{"n_head": 16, "d_mlp": 4096, "norm_place": "pre", "rope_fraction": 0.5, "qk_norm": true, "extras": ["some layers without positions", "some layers without attention", "local attention windows", "gated attention", "capped logits"], "init_std_up": 0.0172, "beta1": 0.95, "weight_decay": 0.14, "warmup_steps": 0, "decay_fraction": 0.938, "final_lr_fraction": 0.1, "batch_tokens": [32768, 65536, 98304], "train_tokens": 1008000000, "steps": 15382}
Each number is 50 + 15 x the weight over the matrix's rms, rounded and kept within 0 to 99. Layers, rows and columns count from 0.

# layer 2 MLP down, 1024x4096, rms 0.0685, rows 145-195, columns 256-319
52 70 50 69 50 35 48 70 52 70 47 37 46 55 15 67 00 40 55 55 65 49 82 48 48 78 42 47 54 53 25 48 49 56 35 33 53 60 49 37 49 85 43 48 45 43 64 61 52 48 36 88 56 45 47 56 23 45 35 58 58 33 41 45
52 33 54 50 59 92 57 32 65 50 64 17 29 34 56 50 54 26 39 43 47 24 28 49 36 46 25 59 68 56 55 43 50 43 46 50 66 41 51 47 62 39 34 46 47 37 48 41 48 50 39 46 41 25 00 27 50 46 48 87 39 45 66 53
53 38 83 35 45 58 51 69 48 70 39 36 49 62 52 36 30 39 52 50 44 39 40 37 49 52 62 72 54 47 39 51 47 40 69 42 73 57 69 34 47 19 50 54 49 55 67 57 80 51 75 49 46 38 68 39 63 80 56 54 39 19 32 99
47 56 27 66 37 60 35 30 61 33 28 52 50 40 48 36 75 45 54 24 54 61 46 50 70 42 01 46 88 61 54 38 54 47 56 34 34 58 60 41 50 38 86 50 50 71 36 59 51 54 28 59 52 50 66 68 57 35 42 43 39 22 29 58
51 54 44 52 52 64 60 36 55 68 48 67 47 35 46 57 43 40 42 39 47 35 39 48 44 65 15 72 37 83 23 56 59 52 40 30 28 54 69 52 59 77 66 49 50 60 58 35 28 42 66 57 52 31 55 53 52 55 49 46 44 55 75 45
50 54 70 40 50 31 59 83 41 37 60 45 93 77 79 39 18 30 67 36 54 44 70 66 44 48 71 33 37 50 54 50 56 61 30 47 26 53 49 42 54 62 33 56 46 58 39 84 64 70 46 50 08 52 45 49 29 68 44 55 25 52 44 55
50 65 68 59 62 37 40 42 45 46 47 58 61 44 62 68 61 54 35 47 60 25 26 59 38 53 65 39 40 51 99 64 49 55 59 34 68 32 32 58 43 39 49 48 50 49 39 51 68 84 60 51 38 61 73 56 75 70 51 44 47 63 64 68
52 35 27 44 64 54 45 30 39 33 44 46 36 73 55 46 32 38 63 38 48 28 47 68 74 69 41 39 34 25 57 53 47 37 35 43 85 60 64 68 59 30 62 54 49 17 24 59 39 61 38 65 37 79 35 28 17 59 64 57 38 44 28 20
49 32 67 47 54 23 56 42 47 64 59 72 36 44 54 64 71 55 39 67 73 35 65 61 69 45 62 29 38 52 55 42 51 53 41 25 75 58 43 53 51 62 46 55 49 79 26 24 65 55 52 54 41 41 56 61 65 30 57 78 45 45 54 66
50 73 59 54 63 45 30 30 41 29 53 52 53 48 35 78 45 24 43 06 39 69 51 53 57 51 43 50 40 40 43 53 53 59 54 63 46 46 54 72 43 53 73 57 51 46 53 52 60 27 41 42 72 33 42 78 34 62 42 42 58 37 68 39
51 58 48 45 27 40 56 71 47 43 59 41 74 46 45 37 33 49 43 57 44 48 65 42 65 36 66 66 42 70 44 35 46 46 36 71 43 68 47 85 55 33 69 52 53 40 49 34 61 49 43 46 63 39 64 61 57 50 57 34 48 16 66 60
49 48 59 60 54 61 47 42 46 65 55 87 60 63 49 45 56 67 58 78 62 39 60 78 32 38 46 13 16 63 45 49 52 50 44 49 69 77 53 45 57 61 52 52 53 39 99 71 48 54 24 38 49 51 10 53 56 42 45 45 44 57 35 51
51 24 25 47 35 55 47 67 41 69 54 41 63 13 34 50 37 30 28 49 60 40 50 25 57 58 47 50 41 71 29 53 54 61 49 45 30 58 41 28 54 70 23 48 51 29 69 50 08 47 59 58 49 61 29 31 56 23 50 66 59 49 51 39
50 41 62 64 63 38 63 51 58 28 53 48 48 65 46 34 48 60 76 48 68 66 47 60 71 25 64 72 62 43 49 36 48 32 64 65 30 45 52 66 47 55 56 48 55 62 64 40 70 46 36 15 53 54 61 56 41 31 41 57 39 91 62 32
51 44 42 82 58 19 62 38 38 41 45 48 56 74 32 66 56 45 55 06 59 62 40 49 37 49 36 50 55 40 49 57 49 33 52 37 87 54 27 85 51 57 36 55 47 72 47 55 39 82 34 42 41 51 35 66 59 58 67 47 44 37 39 25
50 52 56 77 50 41 44 49 38 65 40 30 45 85 67 56 51 63 46 60 45 58 81 44 56 32 45 42 66 41 19 47 56 57 75 41 60 22 52 68 51 74 41 56 47 66 33 45 34 80 22 40 78 68 33 35 45 35 33 53 33 20 52 47
49 30 55 70 66 47 60 50 79 53 69 82 47 56 50 45 61 47 37 43 64 39 50 50 36 73 54 27 40 72 81 54 46 70 58 65 37 72 44 45 41 60 50 56 53 56 57 64 22 67 44 55 73 52 53 25 89 40 49 50 50 27 42 15
47 67 40 85 76 68 40 70 38 34 54 64 49 23 26 56 64 51 57 32 50 52 61 43 50 65 15 34 52 48 37 43 46 64 52 59 38 44 59 65 56 91 38 44 46 78 70 61 55 60 50 64 82 46 66 47 32 57 58 33 91 33 42 54
48 32 61 22 59 31 51 55 53 64 28 48 42 43 47 51 35 46 79 54 45 31 66 28 52 44 48 42 80 54 37 48 54 57 48 29 40 41 61 36 71 58 37 55 52 63 45 41 64 55 49 35 36 40 41 63 99 37 47 51 55 22 44 40
50 66 60 49 36 55 58 46 69 56 50 85 34 59 39 44 16 63 38 36 35 49 54 56 35 66 53 60 43 05 33 41 52 44 38 56 73 44 66 48 49 53 60 53 45 36 46 44 34 58 48 51 50 42 63 81 32 59 48 49 34 86 65 50
49 53 18 45 29 55 51 46 41 50 49 40 65 42 61 57 46 26 08 37 34 27 68 51 32 50 53 33 42 36 61 39 53 39 60 28 46 53 49 74 61 57 70 43 46 38 29 41 44 44 38 68 47 64 16 19 89 54 52 57 74 45 53 73
47 58 09 66 64 53 41 59 64 57 45 42 37 22 22 65 18 45 62 49 35 58 32 56 33 61 23 43 66 67 09 54 44 54 55 55 51 52 53 66 51 43 51 50 51 30 37 63 02 63 65 62 59 77 76 46 83 44 44 60 49 49 48 54
50 58 47 38 22 48 50 56 22 59 45 26 66 50 73 46 26 60 33 59 52 56 12 37 74 66 38 35 61 37 36 54 52 51 48 45 47 36 63 49 58 11 38 53 52 81 70 37 52 33 58 45 55 55 86 57 66 44 48 37 63 53 73 55
51 84 74 41 51 60 61 10 49 64 45 44 43 68 67 34 57 49 46 72 47 31 75 31 17 35 34 55 36 72 43 44 51 35 63 69 66 54 71 52 57 46 49 47 54 85 90 60 43 53 36 64 24 27 34 38 35 41 53 65 51 23 58 61
50 32 60 66 42 37 61 53 40 84 49 36 52 64 81 69 87 61 53 52 31 56 40 51 59 66 46 55 68 45 00 37 56 41 60 72 14 77 56 25 56 31 59 53 50 41 34 44 69 66 63 53 36 89 86 42 24 26 48 64 57 49 79 40
53 46 59 51 45 49 54 61 43 64 46 52 28 62 45 16 55 33 45 30 38 60 67 58 61 21 54 49 78 50 50 49 46 51 29 37 27 61 51 21 50 08 50 51 49 61 68 35 44 53 37 54 63 32 59 42 39 79 50 64 52 50 63 65
55 63 31 42 58 43 54 64 60 73 52 42 31 61 16 57 55 30 77 52 57 38 40 49 63 15 23 20 67 77 93 34 49 57 58 19 57 33 51 53 58 68 86 47 48 51 52 49 67 53 52 40 46 73 61 56 61 78 49 79 70 72 43 40
51 54 50 64 34 50 56 57 56 63 44 52 30 54 55 62 61 38 56 99 38 35 65 52 22 61 71 58 54 49 32 53 50 49 39 53 31 45 39 15 52 37 71 55 53 51 79 38 41 47 67 89 57 48 16 62 33 29 61 49 39 39 64 31
50 40 71 43 60 55 48 69 74 28 48 58 36 62 47 61 24 48 56 55 60 50 57 53 42 49 37 56 54 47 71 38 54 38 51 40 50 39 44 51 47 45 49 50 48 46 39 37 59 17 17 33 52 32 50 39 66 12 54 66 43 52 66 38
51 60 38 49 48 61 48 44 62 36 47 41 68 34 27 75 56 41 56 42 40 61 75 49 70 73 76 71 53 72 80 46 53 48 53 34 99 51 46 42 60 21 32 54 53 47 50 52 69 50 30 56 52 00 72 48 34 40 47 52 37 40 41 68
50 44 25 50 74 52 56 60 62 23 50 43 57 60 39 50 44 48 68 64 45 68 32 61 65 48 17 63 51 77 41 44 45 42 42 38 72 41 60 46 61 27 39 48 53 35 63 69 52 32 33 30 47 68 24 29 26 55 53 70 69 51 48 70
51 19 37 49 64 28 73 58 57 46 42 76 50 52 46 37 28 74 45 49 56 44 35 56 52 55 58 27 67 59 23 43 54 53 32 54 00 63 49 57 75 57 58 52 48 39 54 64 42 24 34 41 44 59 48 31 56 72 48 29 34 56 84 48
47 55 52 33 55 49 43 71 49 54 63 36 59 74 58 54 52 53 22 62 45 61 39 34 35 51 69 47 65 40 46 43 45 31 64 45 66 58 61 43 57 42 35 44 49 43 56 50 91 36 76 59 35 49 60 82 71 54 69 32 16 39 30 38
52 59 77 37 27 56 54 74 57 76 51 38 43 49 72 61 52 49 55 28 53 48 43 58 74 84 72 25 63 53 24 44 62 40 62 45 57 48 20 43 48 48 47 51 50 41 79 43 44 57 67 34 62 66 46 45 41 37 46 54 36 70 57 31
47 37 47 85 41 38 54 38 52 74 46 61 47 40 56 04 50 52 29 58 63 54 69 42 20 42 74 52 48 31 62 58 53 56 74 53 34 65 59 56 53 41 42 56 48 51 73 53 83 41 61 78 51 29 48 40 33 73 54 52 39 29 67 58
49 32 72 73 66 74 67 73 62 47 44 48 44 69 38 79 53 51 23 47 45 33 49 47 50 55 41 79 85 34 30 55 59 36 64 52 43 42 44 70 48 26 56 47 43 45 61 52 53 49 63 55 62 36 42 69 63 72 56 64 55 64 55 58
50 67 30 53 61 27 44 35 54 68 53 50 26 18 70 17 41 46 32 73 51 75 48 47 24 55 57 33 44 46 68 51 48 33 35 19 69 44 50 36 51 48 77 46 52 36 75 47 55 19 63 60 55 60 59 56 50 68 49 66 63 91 51 49
49 79 52 57 49 59 57 56 49 19 46 59 45 50 66 38 25 32 71 54 70 35 58 49 62 33 39 43 70 39 23 51 48 49 66 36 63 49 49 57 52 37 24 47 50 57 07 46 28 46 60 62 46 61 56 52 41 23 51 53 28 62 50 75
48 58 26 48 43 48 38 85 73 64 45 58 56 62 57 27 54 75 31 53 35 61 49 57 33 31 57 30 54 13 72 44 47 32 43 58 52 50 49 58 41 54 51 52 46 62 51 62 34 75 47 38 53 50 49 42 56 73 48 47 51 51 56 34
51 47 99 49 54 69 41 47 63 52 47 34 58 42 30 70 79 47 56 45 60 66 69 29 46 50 48 85 22 33 71 51 54 29 50 46 67 75 48 39 41 74 47 47 50 66 50 37 53 58 57 69 31 60 37 61 16 82 46 36 67 15 43 67
52 64 59 39 58 57 49 60 68 23 42 55 47 52 49 77 56 36 79 29 49 45 27 60 35 48 25 56 52 61 77 56 51 79 41 59 50 43 52 36 65 43 43 48 48 76 44 52 76 43 64 43 56 72 59 61 52 54 51 63 62 63 33 52
50 31 48 79 66 62 39 77 38 52 53 78 30 65 47 72 49 62 36 61 57 62 64 27 80 58 65 59 60 38 21 28 52 54 67 49 51 47 51 51 49 70 02 52 51 32 83 63 26 03 30 55 56 47 54 76 60 55 44 31 75 46 46 36
51 40 40 53 41 69 61 65 33 26 49 43 52 43 42 61 65 35 25 50 50 48 58 62 92 57 75 55 27 56 23 70 48 56 51 50 61 65 53 35 43 73 60 55 49 60 61 70 61 49 42 51 60 41 31 19 32 37 46 45 59 44 55 44
48 65 45 53 50 39 49 38 36 34 57 47 63 67 44 40 56 56 59 45 46 85 35 56 77 24 56 54 35 63 34 56 36 11 48 56 27 39 54 70 57 83 51 49 49 88 73 49 28 45 39 47 64 47 49 37 33 77 52 59 36 77 16 47
47 69 62 32 99 39 44 53 67 60 51 66 37 36 68 41 37 29 62 59 63 14 72 49 50 41 30 44 61 35 99 30 55 30 76 55 09 52 58 29 52 51 34 59 54 71 52 46 99 57 41 41 57 40 67 55 51 40 60 51 67 55 87 36
49 67 51 47 69 57 47 42 55 43 50 40 34 42 40 30 46 52 40 50 37 77 62 32 63 58 56 57 67 39 33 35 48 41 62 49 42 59 51 70 54 51 54 43 47 48 71 49 63 41 47 53 69 51 41 40 61 37 63 36 36 40 18 27
52 36 63 39 50 53 52 53 30 64 33 60 54 53 70 47 56 53 44 49 55 41 46 51 52 52 50 80 39 47 29 51 49 45 51 53 51 45 58 75 44 37 40 47 50 45 53 65 47 88 51 41 33 69 42 41 93 59 52 53 47 82 36 50
51 51 37 34 55 10 61 33 45 91 34 45 50 43 46 33 83 70 59 61 42 42 44 52 55 76 11 42 59 40 99 42 53 65 53 48 65 45 55 44 53 45 00 48 53 45 51 54 23 39 59 62 42 50 45 54 45 00 46 56 42 73 49 61
52 11 46 27 31 54 35 70 40 50 45 43 64 41 58 25 49 64 53 40 62 66 41 22 38 56 56 50 50 76 62 35 49 60 41 59 51 45 52 27 49 32 51 55 47 59 32 25 81 76 63 35 10 24 47 52 46 45 54 69 65 47 38 00
52 64 52 52 20 44 41 75 39 70 40 48 27 49 53 68 46 61 26 31 67 44 56 29 41 47 28 86 71 53 64 64 55 35 44 21 32 60 56 35 49 67 38 51 48 37 54 46 63 57 63 49 43 75 57 38 48 46 50 40 37 32 46 46
48 48 37 62 19 40 54 40 32 76 51 74 47 40 43 36 50 33 45 23 47 53 68 76 80 40 47 42 30 48 17 33 52 49 66 47 25 53 41 33 63 47 58 51 46 49 77 41 67 45 44 56 40 53 72 49 44 55 49 61 61 60 55 31